Weights of a small transformer language model: vocabulary 8192.
Each number is 500 + 40 x the weight over its row's rms, rounded and kept within 0 to 999. Layers, rows and columns count from 0. Numbers have three digits each. The size before them is the row's rms in percent of the matrix's.

# down: layer 11 MLP down (transposed), 1024x384, rms 0.105, rows 168-191, columns 192-383
# gate: layer 11 MLP gate, 1024x384, rms 0.104, rows 169-192, columns 192-383
# up: layer 11 MLP up, 1024x384, rms 0.108, rows 169-192, columns 192-383
down168 103:423503521471476538473573553509541486474522458535515491476558537466502508467464466535468489487547529537450487451461538473541489492449470464473559549459549493482414443516483501457534471484532538500518547477530434514466505457586471447488536477484558480586491491508470585551548432470474478461473553524543469570470532440472425440477531484499542498491430514505486482507487458510473463479566507583559468570545525468487461514516445512572497516523536481540569462491518510519546587514504455487455503457480448529490441488441433561541485463527514525485573494483550481449538608532545529512
gate169 101:544522443461464534434522442445465450532497457533492502548537538547479464473530479451398587515460507445452564453431450495533488571421454503480494547545552527508573557519528486456513470542530526461461480449457552515508433500523502463548449454551488452520470512494476503425498448503547495514507557542476586518424539492472494543482484467514564468507482433502475471527536509487585559459464479534505460451490475465467497506459514472520439524483519488539483510588479475499531485481551483464500497496477422478546425532478524502481477515521470513482502486464500477444464485568467474451
up169 098:496472538524530454502467525565459505534508502442485515514488547453498491500528515547547493498522504457508477504493524468485528500549505443494494550413436468515433474439480478470510502574481523533523552515537556468487576544574509551508469536447497531582563515421475459488503496479434459476496465588496560522560479476564423524528484509539463553461567496503476450502597469530576484499505571444533519502580522482440482417533444530480495478495484601486455444445579516501580518519527529542412487498437484508530554481560494468457468460472532532570517447555546561492575441536501463540
down169 104:569570469464473491508528485484519462578496459479466475573465520523511518580466425546477535438547473488494525530513474525623464478548501568470546462517470504461444442448530450481542441553523467506509492489524545582508559506529541507512517423517546521420511456580521522466516535388473489497543473490475467502468472494481473513553539475461404478448501534420496538461513464551496540496515557504571526470517491476479453461507531508458502486571580537501515488522536565453512555515502529464499511558525491477536504523550487445455513509532497400446459591492495476514468428530531489486
gate170 102:530549488500541519546455496505476510526445425485463465524544537551500536423511545512538498493528507451519481433509506536494537459555488478553496467509453532559510490523471537540459543478521533463407444506518415506450502522489474504508432500508579476529465532501546562508480434562565588548509439542502432487506554472474441560456536524421499556497515520435537478525524479603482447473450515510481405522524484505486506504496546482487519491487462505526435582470615514493476514534452546527455449537487532463540492484505452460532504424498467462498521528496577538591529519481481537448
up170 096:521493547492496537497488531455483510518529500545508415476518548457520481584468648480522533487487496445447554482464571566472507484493491525530552434509463480549510467456501512515421513511558482488490425491458458563497489450499505439470502520448490422521485570484446499482470534440538465501462543453461551491501496505493462529463574478524505528478446480471529501452473541498489482562459475494471543494476459558498524492547425507474530512516466520581576451429426436511522423510433466487466570511468522489532524488478529528483456590504561492487544505462537482522468502419518484495
down170 101:572480555456563611502483547519483506509553480507493458488514466527505559528543487566486496518481492407537548459499487575527551577485478490534543575510492534530580518558467472473493420459451546519487395466525526463474489475514473481533531465456456470509532396513522501455497495593496495474524464511466557565454441548463453530493459549432525515493491526486497475557477541510527404555518453500450423472585546471577511504419574507491494549505458454504441458438475519573447481545477457563456486556445538465533426470486523543624522514586473516528560498555442565474495539561500448533
gate171 111:541479475492534540476470462533506531555473402498509605544534426506543527510547515521493506452572411530563416503518445500514512554456513495529417514462494495583535474555513477535466410555549497457518492532485544542501460478423469467459482522440534512465510455443487489447523490503503485470508567419458566476514425489486465476577562501513564512531442496426453485549486540455477576472486547466480538518526522451513459420470430484434453491483535463516421442517466488461493481479538458564513493480564512500471449567476530499520498505490486519517461501546495571470491537507463521441
up171 107:486539471510454519471437454477496404537528564545427516525455533503437511493459499503481512461511502533516515546496482543484501472514489515472547556475489454483489563483475412555476525502503473476454478548493497514518553570542513481528470479477565516526542565505497549460473461468476537447482481505490587466457515423599551526553532533493458498515496514468533401513473526502503446532481533528563440531486528561564494454528484482476549517397530513472446504500514477519473512449563508463493490574535470498458458456531570515566506545468548465558520467544596557484430450503461504532
down171 106:401474510492548461545506528530459505495436518413445483502428484504474492528496543503503537535445532475574516394469436467519523502449452479540468546463505503404545523485564443471474495514501432484512405468475493566453426482567544475544508505487519566494504504488503517549415486535544507523569471495493418471483551514499505516443510516420483491529460409524534513496484551546512552514464470382522470470529498524551549599467457536583535433482505441557469446543481534481404515498513531498447513469474451543582493510479521568490444539443449552499475532460466473432534537576497525502
gate172 104:543436460572505490533552486526532550450520487542503510445499424518473495468484505565550535523467467523524537503421516512501443467462498450458510488492463554488427407559536487542464488499509523447495585456460515488542448473457527417477485486447464476519528520518502490489502481510492510531436548503509458466495550449511539509622504536420515538464536548475575553471512502470401551494542493513512515486503465486523536466504470482480480454509513437465510533532481545483434557430549464571508422526467497556540531533512493505518590552419461575488474480541492490505468564462564527611
up172 105:481518533495456485533512503441525503375487479491491579469417487532563511558511516509447533563531430525570529468512615448477513505468445451485456575526530471522578454480589512453579530546522518479504443505501474556503528507487481492459461485500516492485400515534505587577473494476454523503460494544543430578544491546511560510377508605538531531470495524499399465528555501532544574472540525495533530452516436521487475495495482479488540539523523505581473509537498448461476473527508472454547545583491529517558450489534544514558498447526530485558517424495543496466567501517540503520
down172 098:432464532529506454465382467481499480520465543531509427548528555524498530513507493447490476404441473568517404434424508548487487451490532431459519483531487507485551543511491463424514436489427435495504507535458429561560501549522519553519507448543494476522507545551517578543590495493455490560567525461493622513519452500541506452504499475536513566456555539458472486524442494445461475499467529541495499467496537564513550448509478437523479454435555497546452533534565515545488482474508471461418454535500454421494516478572526508443512527527542584541486488508492478515510502517481552538
gate173 098:506474472476495523550525458556530536495464605529514486394466482579453480467515526487531501476513552529523568488500473527467484411526544541478536494523506549530515458480402522468450499409499467454492469505493505466528509471484483497540482543521552488493486480457593487504501467502498536491426561421511523523571529514489480515501543533494480512470506516553537474483553441488574566486503476526403516477543505523515479467478460446477459596517530486537446515483476525509534411523488477566528489459513527497513556591485524475516496576542553434501467443442436483540511479585532494471
up173 099:554566618509521483494495552499516472507521514458547498499532541534491567428534461529548455530423513508555554456476535499502554535525532456469580501429530537495522467450478511474552502468457516548518448471489490468475453511478529502589495492514463558482473489467515452519486517506546522455452496466523500584443517488528424462515445504493483553446512435560525475583581494507484514498553551505488449480538473592483607500512488479481537461460502458480504549480472438513555416525433458498477439491444448428526521528506495529447530517549457500496452531527501551502478523505504468490
down173 102:548536534530521460513480533564518500567623518473458464523478497531546501464519537495496506532465476435487516495424440519454484505481559428554490524502474503541558491424520472441510544462571501525457506470484479515497487490490590513464520500432509441593503522488526522489475575502546493473539505395398448514529553480476462512512491468507496514464481488515389540511502488539457452523550483453501515472513488555432440508540432496522492602503472465441474463506527495509491473476461508496474514499500476485505457519491447548585499498509474499445485530481480482520564518456516450510
gate174 092:577392480505503505527454521465556499458536461522465457431515494502444526529470498472468499439535482467519465472450473481540468448434505496414490471450546512468471476476435504501541491466466539532506491498514529515495495531430466545484496563462436536542491549545529515479551479490490475529440524515481515394436467514508527564414522485551469482540489506488498574486532496553537516614528504460453497368485478538429537524499487539437487533566486529488514497510552493450529492455520560431502476445513499530497547461491459555523481545508512520473572505484518496527510460506491458525
up174 102:491520471501459416551485475455550610500496462499561482552446491436542495516566502548418585547442478464434492474522476490491527513491550502413486511418559503449515562498467534488491476504478444494501468486463498489473395499457538549489449487438502461479519553448492534528633487547508505515500532523531545499468462544466514445531529539542518458508456466493528448487499550558504476526452521522433480487524523559440508492539455540440484529496530387466489500497609559515522492488487540471481569518410503532473493498510444549521443484420462489412561477513528521553523502445522523501
down174 096:513519501546476485507505565494494403449441505537468433443499527591517567526592509432531477514486500497509461478504531481556531494494529540554482497551547482400484520505490509524530536493519526528523514435602506507553491464491402491463549536583512470468550541538452498507486458486461433583509561579456569522516496535500493492468542578556486545493434457526453500461528539431523501485463518487544474572536476487478507543554385433437530498466492514478474496520518475531524554464479546451376561484576502513548501428506476450455417508511500449548497547435511488525454476512443529544
gate175 107:522524467512459535494451566513502568473457503408498436535492493553515490478482451583499441467467465538474442536518465545474547467493463446527529544509500532507487517577544458468569472514482490470435455510548464516506489538459473526531519557503465514494497412468460515496515548570468591482449500494558494508482445433506574586548542492462511482446518486527453526572486511538518495464534465452513470541485555506498561524573505523539509438488475472512478594511488464468443527482561484536435549539605526496617518444495427476507552505585417495519488588602471504502476507529460563525
up175 103:508498396463542494544471424539530464478543490517530450498457520512429472452457455533464481543544544468447536562442531536499531516487481536485521525494483421438515550553502520559445460496513545534520528461539432507542493507507472515468461514466512509541513469470485468475499553550478513463532503510574515441494437508543533553472506494476486501495513513532430529546490485495442552521557571483523436495516535514513453551519535546508460465532515540526506501493571404428421553496372508559505490486487527545597547514514463456505520511518510480515521504527540504472392457508443480477
down175 098:533480533559532524540409514466466482537525542509495486502533522547516529544468476434508451570453523510570458503495484498473513489502414459491558486522468501477515550480513468460508540579476565435586572507563559474589523547585536469509521476473507480500533552492471506545538519521477509438439495526485556564446487552523462518468512495470454452480564526482516479520555436525555523468511460532523440489539442598493476503424565453481545430445491472536548463536555424508526497491436554586391554446476483495494501461476516463482471501464450500518562526503517571542491552461505531552
gate176 105:491523465554538525522468526552481414529453477488571522501482449448555543517490478524521449487503492428507558510492490567447463508467515497535541482469525477450563467548440506524564480497534527446447428497428470498529474488544482498495495500473473452548405444540462444489431541536474508537475486511483455452499534486477499479462583487505449493469584478506553466526520521533508507571535503443424471485478505544501473521477562467484513437531508524512474539553395398509515586442423481512526440441539472458466461474486516501454497499493503505526523448603454440537485525536470475486
up176 108:499526502530609477475540508457546533461452471445581488473482571456487497546402493549542562574420501523542485483577447490478546557476465570509508452507496509479508539468485528532490461480527521568489463470516570563486497507491549570473532561416514442538491537573518497464459478584505543496580555440493472495522442523487480486440538521465482486495521558489466523474481447519461504554493496501455484496499435419440429490486491558546447486442584435487494474506548475487507481535494434523531399436534490550434501514522533451444537417533552581528478472513511472434437553461483495562
down176 107:576556479488485524510546473450507489538492517578522539505362536570509528534498497555481500543485576505517516543529565558545493557474516498433449479522432578529508505474452534483542493501532529426451504429513480479586515559540602468520485508552558438501512515498421509512445500500442506495551499501507538569453581402484467466438520513447586548489449522447514499418502501509468507436517453522525568566389471447473497540464521491545441530500551546448527564542507458521473496536462486514619503496487538534473513470540486491477585478511514545477521516496543498451486496435477441516
gate177 098:557506506440496532423471501476487479588454510511544507514562481475481504534406498513488504509524435503489480544493475451472438481489537516447502487498529552489489538525441452489502499455461530484517562483474530536454587579495569535446493464513533567506490517496460533441452469479449461450447484476499545466555561556502461535471495477484507467533478529443489501450379498546562493476507566482522483486480534408468430609393498481557545514515502469503563560521468550499389531543598479477529502505515519518433550550466409514500464513512487456495471481496470489429473572517523455493
up177 098:481534583551544537484499484467497510551578465488493527512543438466532544532498505487421533456523433461552505436513484479466545502503435470470496516482500523514517445468521523517527543617454523542452560550527499475517481539510583555544496525518553479492506515486494460512500460475466444576479517512502606506551531459462515467452529513535485479533471499512524488475369497541471464507512477531485466511521456502430477537513471446468582535494463456532465531494479548484513501533470523524488563518449455442541506532481510481571444513527491511564491476568558481521440514494550442494
down177 101:541528478462420452520465471499497551529437456530534512453523561539480486450495489539509505549485567540534538577533515516527430512465456566421500461481484574453454579556536520473437475474528500482494531464569542433496517488542500514485507484526462558520503473489447507474547486480545480440473503604536460461507509458536498547484511533504465441540487493447437528501446495493481531570517548472543449511469498503518451495442497505440566560464515527510570543491442548510534491505504519530538426516558525357486472544558488504480497480465491451574516530476519521469515475528450476414
gate178 097:527465495461494546519446522510429560509511450485426488553512523463498470503423513515501528462486528498618523442493539422475516487524543507501490570590550537558531460543501425533500463549458478490551568491472566523496493521434515519520508480486479532495563492497489478489447537440500487466563463490446476521495530468518505488487595497417542464570500504464444504433449469499494476546523506523448498519586532626555470559492550464489524558445465515524502415506510486522545456455500499550508498502514439517496564502497487589486445540449471441455497465517488544482508596500506497501
up178 100:454522545517529450555493547449631537541552488484519451547511572430451475451476521487533516495421546536497587536523450439457477522420477551459474527535491460430499524469480508497494569503510450543602505518475572484491531528589505567460476524482487513528517507467481533499443531443468457473482507540468450510521558515496439452497478437504522503535531524524493496512487464439497459449442488517489482474517499428504412519505487516543445446550463458478429459464537536459602511516469590558439471490513505533521485489521404461500494462490577575531567489450479583524497511407478479484
down178 096:517536522460530497546443482558443459545457547532528494566512460505495500457526502508442554487542457532484465409453435508573410511400434455527534479498507447608473529540452482500502463442475529434515498506475546476531518542431559484520514508516486548508477459454447524478484587478548504512419513463470431449485489507463549518527437447520451483499479485506491502538503508530510428523481565485445489501494421520497496535502510502545547468523489456543490443544487496508471527447502474464411585484547483402389551557462526493500544474422465534532543449471484498530497523514525529467
gate179 105:507522607524443536536525508492574464503520449518572481560538530533502449531469484506526529490490467429490470552572405439430490490503496509465473537531562508482522460451548507521579457474472496531458506454515503477565540482523468532472453459509506450463504513508506591515489509480564520501520487475496570481509484507472523418492545542457500547519532469533518521487521550528524468531451476496504485541521504500470564439513482494525407584524444509506419472549545547493481475552405502535533491590572500465508494490459476515481516518533480518555492433528545569512493412477549505553
up179 105:555471519510483558404471511444521536516461523511533510486552489581483405472440494482499501475475543540503447522583515488584521528497479413498428450437594481513522488497534472521510433572469485484538586453507422486577527472535533528424500434438616470518554511555459570549499530458517533432533452554590511531520509556483523475449520494504520545546497460517562504452550471526476425426496535513525515518494471536523520500481490503531508466548556454465474442454605523528499503551487453512493532468465551481520470463531512602537505448498558545479462475464498471474506425551555496474
down179 100:576486523527478549502470518555562512459547535526509583577439556544505537524535463534542476542497496413511447475475567509455522518489484423468472538505501523488459480484513478497477493525526477498514418431479554411495490519450517525467594470470534524487405531558592529463514545435526442481486424517463475495560513506441464416481508474490527483505468561538474555468476546466475501469420513478503403490501573523507496521502446470498537551455513490471540586546493453543511515509539508463399553491453557440404500493462565527500528502496496451500501473473519479493460492491457548474
gate180 097:467559536470522454488485405438505518548581468512551526477456534448482506535568483445471531553516558538481472477528458552516498431547589552474451506463591511553542529510484494490556409467411559456487437449557470549477521443536520481438462523525452528484447476488452526433503482483563495489547519531516551529426517471525435530459521514475559420482455454434463481496446434489471539507486470473500523513530525519470492570484486520580502557461543486535511552455459548481498535495513494484518532516528539486483472502532547471466514505463519567473534460582499489499497459533466521579
up180 104:467476482453464473567501491426533489472472442486522611475462459491513560528423498495471508450484483513517452468490511499565498521458524506393536513461450505458508550494529507456555418534556502434449391494486562527600474550494461535447490460501505432476523528545503442527543463500463463464508440448477450536476496495489519519488541432598556474508470486484465474500494466527536486559531475510492524459558481588514519497479485539478410506448429459477482501520431493574539552512531476571485474503486432456496474577515512448449441516534468483493510467505418522507518533482528557551
down180 096:497572488496506478563484435556463551518446544534468516531420497471489492478479490533505517522459435503518525408487542442518482494498513454559491548498537528494497546497482444518460545548529516478489478561496562493509468493461521506521520491460463521500473456514479519546552499519452520527407501516500441459530491549532433452505410538480493494493494534541502498464520538474514488523491533529573505504463504480471556539468528479426496518551524496579473535568583556488502501557439547521464533442452498503464532446535547516465495576518434508513539475540484529471478609580482527457
gate181 094:491523531525542468491618538480450461489520489497503552493550502466490471556453565527546481550495511517536531467497509481520540469491505541489509522511483489505447498406512472486540448464532558603543510506525460570470449529454535536468534517504521536522452535470482459514481523432570530539500507470453531546525566416479447434442432530568447460474478519552524501505432478510479549466488509526513404422509495529554510505461479505540458541432556460486498527599508525546455568493430515491491502538483507569543504511478544555519503429540514502562474541467525538616567462473529537555
up181 093:498479428563560527549472537487454489547581506553516464495469491536479499467491537507509446464502490581496517562496474501433434460508503489498433503440521589525475460462464444518554479456469523468478518503487520467473538518502418464504521590522502469518548395481544546531509513488430485527481510511585513492480575548426507522448462533487441555511548570474510491509447596563547464492509471518551570537510470603504461539506569529464509473557418530506481514528509437512464491568490540454456598504513501441504503551499467541436473468473501475529520563537489527493503560535513533461
down181 098:488529439550466495576483460568486467472498494524510465504520538515515494530500469585531606489440506601548469491472500512555513505522522530492516508493509506561479591529509420536484494520493513531500512487607519496516551486543510580570525515543501517461484523464517509507458468510472525486477467522468435493528505482462459529518456537510432479505517483456515469522530480523560416426430502535476524427448489467530465505496560401487526534529515514515462484523453545536520529552496552447497558472437519522470458466427511456450511485456514531522539462485518536599402524453488490538
gate182 101:554481476538439532488489500490442547564493544470491486565539475397471464469546458540542437432505530477591463438512546515552577422524498455490499465498418470435539524519482468521511544611515567485468484506531488431458455497483462484466480539474384539483486488496557431514542518427512487522494465481561525475497403455530493479525498469465523469477465530490527476526446470436496486458514501453478512494440500507480492467522487424510512481511573514433519567481528530479490526527537481533483543460475559507459568491466431560551499512455497469502514513522510491534513490515428410513
up182 100:512519497520490492518499499549508522536526464560568489575473575504581485493499555507504500501528558553430457444495493536478444490407553550586511482566396504425472530552497565454493512474474473431478450487489479475463524509513462531452443491487462478505456502539472440515409528550564485508466444504593539455502478454458487490528448504507526585432570492553574581506502517497582481435441452524470556550420515508505482524556529419510518462504490503490544450464442501484419490558544496471528525491535535531558516513556472507537532395543547475440447486479469414498486535491478546552
down182 106:525499557514490535482479509549530502498528476532575510520518529529496417513513458488469504544520491376467533610518467418422466579443509468466505429552463470471522467439556453465518558547483529461466548456512402454475505478513536417452471528508487530437506450517523556521548564492457482501547426459419520554503479447488536457478506555524542557521530489547509526479437547528571510436467497579523474468488461564491456539604418527462538500462518542505554466564465531541532466490473549511520562425563633487510534467509548508468445529509490511542501479494474526515513531513488530509
gate183 095:472527449524552548513518468480566502501474503491376482485518518480454509457470555550499525486468580532501484573494518487486523500566533564482564442549524511475565537532536458499455427544478544499466432424474488440549445487488478531522518443573580486450455523556574511487519524482540555443518515501499534428440420506570505502516564433493533533557398457481542538425515523464508487469564539545501530452499459510478475456469544437490488581454511557517464488539441514488548502475502581565603489460466463498535474538479513553531464515572505502447493498526507454475514477442475390443
up183 098:523552461480537472518492519491524464477460521427502508519501456544477502429516492511478486431515525530520531538531409566453508492500483426507456460512505572505477456477473530529512426579419550481519484490500507512494565501515499507498505477493408512465501473514473508471552405485534573484534529513558435477498492576453544493454454542513486609475503539614423585553497528545495485460513461533425411545535497471517514473474536450493527552443491434501565658497565429426560522526491518542458489537461513493557566454518532468460467543464490483505516561509492441517467534518464421505
down183 101:523484460490552548553505423558501493407522430494471508450522432446449522452571568527480483468481501474478486522513495448495494453563425503513475521510528505519489489439560543436532420540481545531497488559473557499529464466516494431552436468554571485428482498473496526471562587489528538525542550451500537534513390477516523473579425508449450462508482406496498508516422468482468446530518541479439482544505493512489538562513505541510570526478539464520460519504489476532543527431499484521518474455447454524432428452549489539557541448495506471409504509447473498461514555504554495435
gate184 097:522536512555631440567527520470576491527531459381524518494453517491455458512379501486518530533583474582534548503442557412438545425469460496425456509555497510517490460543540574481483513493495566501506419436521483459469568519557525532544517502451532473532508512478554511483463488541521473578493508503493533561506484505529488539490478519537615537469515563485506468453530557503531567516492467436574459512445501529506469537489508521520506469528520505485518464523550531468461520472494486570533549495475524586539551535468519524506477544525576536498507455513524463503475515542480464506
up184 097:474541480501501440491504519485511481421529471477477476539518459479550529457469388491530506526553475524514532543507518491437528508497479546527513545551507520537430540459543562454495554501509482519504553432496487502493494492466486497486501478451513540508494548491566550499464449557483508636553516494467506510553469510420494514521511425503552493496498495495480470473493499514509527409533444450529472527494533493508484524494489508514490507529447474476531408455513501598566496501549471505504529415517446443510515553432534510531518535514544494527468479486517379561444418520507588495
down184 099:493467442531522530507514509471483449478438481484585508521482447421450484553420434540523526543485446489557492589462506461500492485479556500481542473493506523525476491518508469474462505536514561469460550515441489455509518473496502536502402488426505519535481567503449515509481406496504512498487484488473522499523505482456475526488499514495556507487446551535535433475441493508537490507485437542489471475490508501478545568508583544446479513548473494529563436507532472515526524542442597473528439519509454492494546495484550485526413507477517568565437512520542458563517566519457499500
gate185 102:571465455504514447489471508489427486509489511453507484459514541480489510490454466499516500467544489472489459488549500505449493571586452515424501536528508447536475505536446488474514514550487592495491512444497520530549508541505533454523464551532459548529508526521574505481479494532480528569526520427516479495434505501431519448520460472532544498557481537476434508447425510458568470436460539561425460536511551440533566548520486552401553554496493549564512512488495481498526540467499559490552512505437394544582460561542477525550485515465565511479538527544538463515499537486520520435
up185 098:472539468472535555489472508528541566585544497531491506525438534498544537480497530437492555472500511562551474578569455421507505480452529580527537568507555501501493491548547552509471493451432505458462475519515488504500501487518454576560448500547509451541493485522522485532435569456458538604483498503508488468496515511544533461418510507497554487511556531443465522411514506536487566567550494437513512453535493484524491493464542466540474526506446527496519434573542469547499462486543499441400517499463499499543578500469513482442533463534475492518481533483572505528538400527511440426
down185 104:530524517556432402526456476561410499574593460477510575459512570463492507504491570553488571477542553449450536544427531505566496531492473561554496526491486504528499521462523447504545532510517591539495523506523518394477533493459488509509562545560499525494515495506510532550485484586532500550452507546498470452479464527551525470486543486556520429507464608519540444526500480505523501502487557524567463551526481471471448531538452531444558473502503518544403483474559511482451600516433541556411493478499499481525433498457531497452521487426490560468448477463506612461550476525512480504
gate186 096:534450494536422479511454468533501527490502510479440484526427473394458509529541493545476577517490472490433442472489540550459511476494460480523499486510494515540434434547519453485503483578484516471517550429551539521562459541548464534527464478534479419498487515534490553424472518525546502491516523486504494472494471564459535440457553525535474480542516421480487569433492517582481513467508519523490384531579449454472484508460480519440532503467628571450462552465506466554497464499546481491504486469473451469527470542482511439473513488445421445565510492482392657536539521571499584485
up186 095:535455489528448493566519399478447500557440469537494500508544453432441412563468449424516492553555547539524507528574523492455465544480505508541498501486486450549498572527505517513522489498489443553526402498464500567442518411538488470509429536480546538509518499514528440474379503508476459520461552472438498418597452514557524412526561500534483503440503468490517442485452493509476537495473497514470515573538451536536457503447416580534478490487458460544427517561449484535490471524537505528441582518458450489516446483573526493544544502463424492503489459449523568513558528556562508500
down186 094:531523515537518406515509484518437541513529496463485554417496500564501399416555481546484464491526526489542524567510547483496549479460466499440493478473503505525547533505515540462550472442456498509501543448435468535450560416494536448518573507508472491521537551519479465510554504557531530448528439468445425511500468466426543515492570533475579447499533508478485463554440488516485539491562486439513517432488540489531444523535467533487585474541436476505437526557448486574525487452434486551513536589523492509469537509435467505457497491540530493510434479432486451471466512566450512520
gate187 102:430491463477490486412433486475520510440495443545529473551550511496435498477489565460563529563514460481444477539518503488388426553482450563478511454502483568517481509486554490525540479507449490475439539497467460464498561533412537503492491463490541585524561439479502494560455387511511530489510424534507444416565525528536543475492510533553558528498487523539471492457455562551375480494531482519581492489533500505478492498485462516477499523462469511531438500590558483452479522575544502498497497465439483511568516515499544420559558540452478472491564549445482432479539469534522557456
up187 103:511517551508505494547490486562503458513513534536525541536417475491524456458461497550418511495489500521522409480507468574442554489527524559499512544449514441470558484453437490503414453506486547505558462470485510542504421526540457488471493522505524464554460571461493529563485526533458468457491499474496539456470571393466431550450495520551512452471492482518542511490495430495507462496507497493495485527542465547537505537445531475439469511496498530553524538525506488483499451491485476418461481504523496538510594424462529559486497486492539462542514448530530532512434572525431471542
down187 102:488543545475485507461506538520503536482482508523424521536513464436428493516533533500457480542460448498486477525493470527420501477527504535447491518446497484503531523512551544564446516498473493528488524476546479462446482538425486550520428512552546514438441464504488519519461527558538565461500476505486599491497523562528544468507544564528523495534399528523573551535537510562435477533509479576550585474461516505514531507530522515509497431449584476477379486492543572482532537494510511477531518503495455536494532495515594477516483498489465541494476453490509522465516533495529532512
gate188 108:483530554518480467468517458440505547542512472445569538449454565569518549536484570533459535548533478557520555519490561482469514467539478484522540465465523431541493546464407444474563506505521509550509499482448519529505528410469540498527480429470569490489445516485483515414557575473556553502550515459450505503585489526488478509563534481518544424439535507463474505509495540486474500561510489495544543482453525460455455500454506521505470537512482551507464529533483524469422454542484522575494530488508436416449451498452508452483511481448503540488472522586474505490491528491504498528
up188 105:498443536482484441483499448440453446525447426544456523539426440507503499505492495486535535492548516529509504498500521574499503478499581511506507454530499469475574564453475473436555477514558447531478440543483492475505567458500442554514533505534493383425500544526471563505469487466417493481452483455466536510472489511515465562500547493373464474545469483453466522478483547518532448518499495502452520572537496456522528538504437431475473444474544489467488416469452473473580443512483522577570526584567508441499569508541505498538558532480526507490450390466524527505511418510512570502
down188 100:500493467544522453555379425450530509520462549488484535542530524486458493493546538476484483547455522441534487453490503499538508444477435542576474489479568519431475624482497414492471496499535482462516466514504461526474415501483491427490470522476573511518548475480463482442510544465512549581547460481441483460461508541535467489474407436411483525529527540510478482500545522502503515449495501523578483498549487502511460538476439476417593544527483414478492512490508490517470462523484449516452521449452493516464452475466499504470407544507448465431485555553521439525554542504539547482
gate189 106:551465469473493442576517551507542467461513569482491572551545484586517474509514540461527520483488467488570458538561553471469460522475457447446536484490534527447518503418433495483546541518466493569521500493501494552573499517508523509578544520501511523455518468503495468521513472447489472429570528562488518514435517446509494504496498482541479469472554480569515519469548446500523536493582494486459559500501481542422517583505514551470498462505515492445504551421525461478497505608479520477540484442530508458495562532519562518466517521549521500522498577489505502551559461467509505500
up189 105:533509455460522566502464430392536502491454451540433537428504496531528537521451532453533594490488550426538551509537457462478527491515493499518560525496498488514472466469465501465468496478530537494487539442461450571522477416522520507465542477557563497540593497498491520501489488524485547454465528458511504470458541550455502497483480558505495470432578543504499472439540514452499488469553505497519475409465573507496545507515496528515555526532479485549503496530511535454538473421424581483484483537494518489511531498626550426533485480537527590499456464473463522521539545517591401501
down189 109:552467429412567469514569460524542510488516491514476535545522538511604488570516487535508499522482538537487498485500500490477523543517505514529482528418430460403532536558416523429526491476482500495525542523554507522568571521451479517476514470484471440476549482500476535481500508445508532450426544478534527422479509514563472489466493545475457447510559491509506478594503476505461516494480507476481526442518475436540556522437515470433492455584570430519389463486520543478491479484478497512580452518450481482462539473549498430487476528518537454547476513433528495609517527400502521462
gate190 099:537495519510504514505497500433588510533492448533503536512472485506558518570466468513541491534505610472465486511513562514556485548468513526518443361516485480506487486490473444524515446475439459531510442503547481454456504523559489523462475484536480524526401505474441507486506457522505535551479505513441626471472486479490442525522413515571498450507534583517419525488567480477517483487545453530509488495510491496509474515568515495488453571530539541428567563544461516502525553471486473539480392474506459504524595535471453535489548544497391489478421534543528535560395569517466536475
up190 098:503521480498512545525479496494483438511514530479460519492525510539477455560525576538448500506461515441461436348547473476519531486487506543483522500563583503523489486519549485502480560511498486593523469473549454558468511482516518480507471446560471510535499514568489476506528537483419537537393390554549536562533551555463584524487505521484533467501514501467525445493461379480524498487463521453446518449442454499544553472520536523474497517532443527475510524511531528485511448494496485485465519542522437442415504466550442503486525485556521539569541520482524453501521470483458443473
down190 098:522538521557460502450487514502496507507491530463517451494519553487497549387459478515476585476578555521519555574434532520571445469518482544445435414457506455476441455517470426484499468495445520520526535511528550543433482588454547551438486512507504505550463614479519492529484445488503471475510530520533461489513501483496498448508489499489516447515512468466494536506471496507475488456465533456457430467521516473485518461535555515539412473520522515445493546457509449506518532494502433452477492476498458507484464522456468514476471539521463457525441476470447550546502544573493501542
gate191 091:448547497450543474534495554461485485510459432480566475447500547448467518511507479466551514469529459485471531490463615443512523494491506494536515501463503480559453533578535475454511505532507506546520549453476457452536511407540524433473419438475508475492492462475454505473517526513562451512497586501439479537520448530532472472501468450441488532511483468497553493464511539519526487482531504563429553456469514450415474512550527502551477512525514487448409467502477516470406536450442538495490417541484512510451583462515615417467535529592547498520480559518545480472438436457503473428
up191 091:526539520534463527557564512512554478499504512600462501462518499419490559490496493488482525486466561547478538465552496407494495501482508484532442502497486438513492500520470478542494508469547570553509459457519488514501458467464533464482453480497481556551559446497475496509496550527516476572529513609434530565531521494511463539479505418580435481499452464443550457464590453438506485495512500550542559527516470475482455546490443450438467507533596518431472534523548523434409431480496560508479399464475528534382476520531480489427545635434523512511463539504496501558524472439529482420
down191 099:513493528463503503455531493429515479521483489437501460579526432570553464541477501505474477454556553514467491550477410517520529403472438499491559524494517541447445495472524423511518483539519461473494457454514522448493504552372542550593547520508470471496451520492497514471472454426454483445493370527528497479492439512545470421472402507471459456442528568459468555509502560508460542476455523423462485444476502514487469464453473528449483535477517591547533561518493515486473446527591459502554487550577514522453464460480523582544505432566407543463506490494509527438516564512545499571
gate192 100:519411451507517525518514537462501477494491486496543517477510548416549541421501501477528482505464475497527522513413520505496476600515495469514424556522539523542464539476513449494469470477577488612471484533522567482445412489479433520506507454530506488521434469579599496479545521455479504523487561458378484478533516464544558507513451476527507580422512526494495485485496458562521526487473465559516465555479523589510526518540486546468436453485529500542452553494472472498554489530550453488508437575465581498429463409559488479559515547422507519484511512484449474507463496537507503435
up192 099:525571624476559427496498479441519510482448454504527442552472534505548438458429497459487443484484585524497494548529460508475567509495420457528506498467496502444491484439524540525498457471570423430472499562531445539479476518510353503452505455503564471483507544507515504517452499520525512531402538497479543488522523530474521511531521447510501467526451533502513483495511535472474465477482490478405517455476507540508514487501503553574504466484496495558489591520435482561522434426524562491490527450506539522502455518527422609541516492474440472553503497410526509499489502490546482496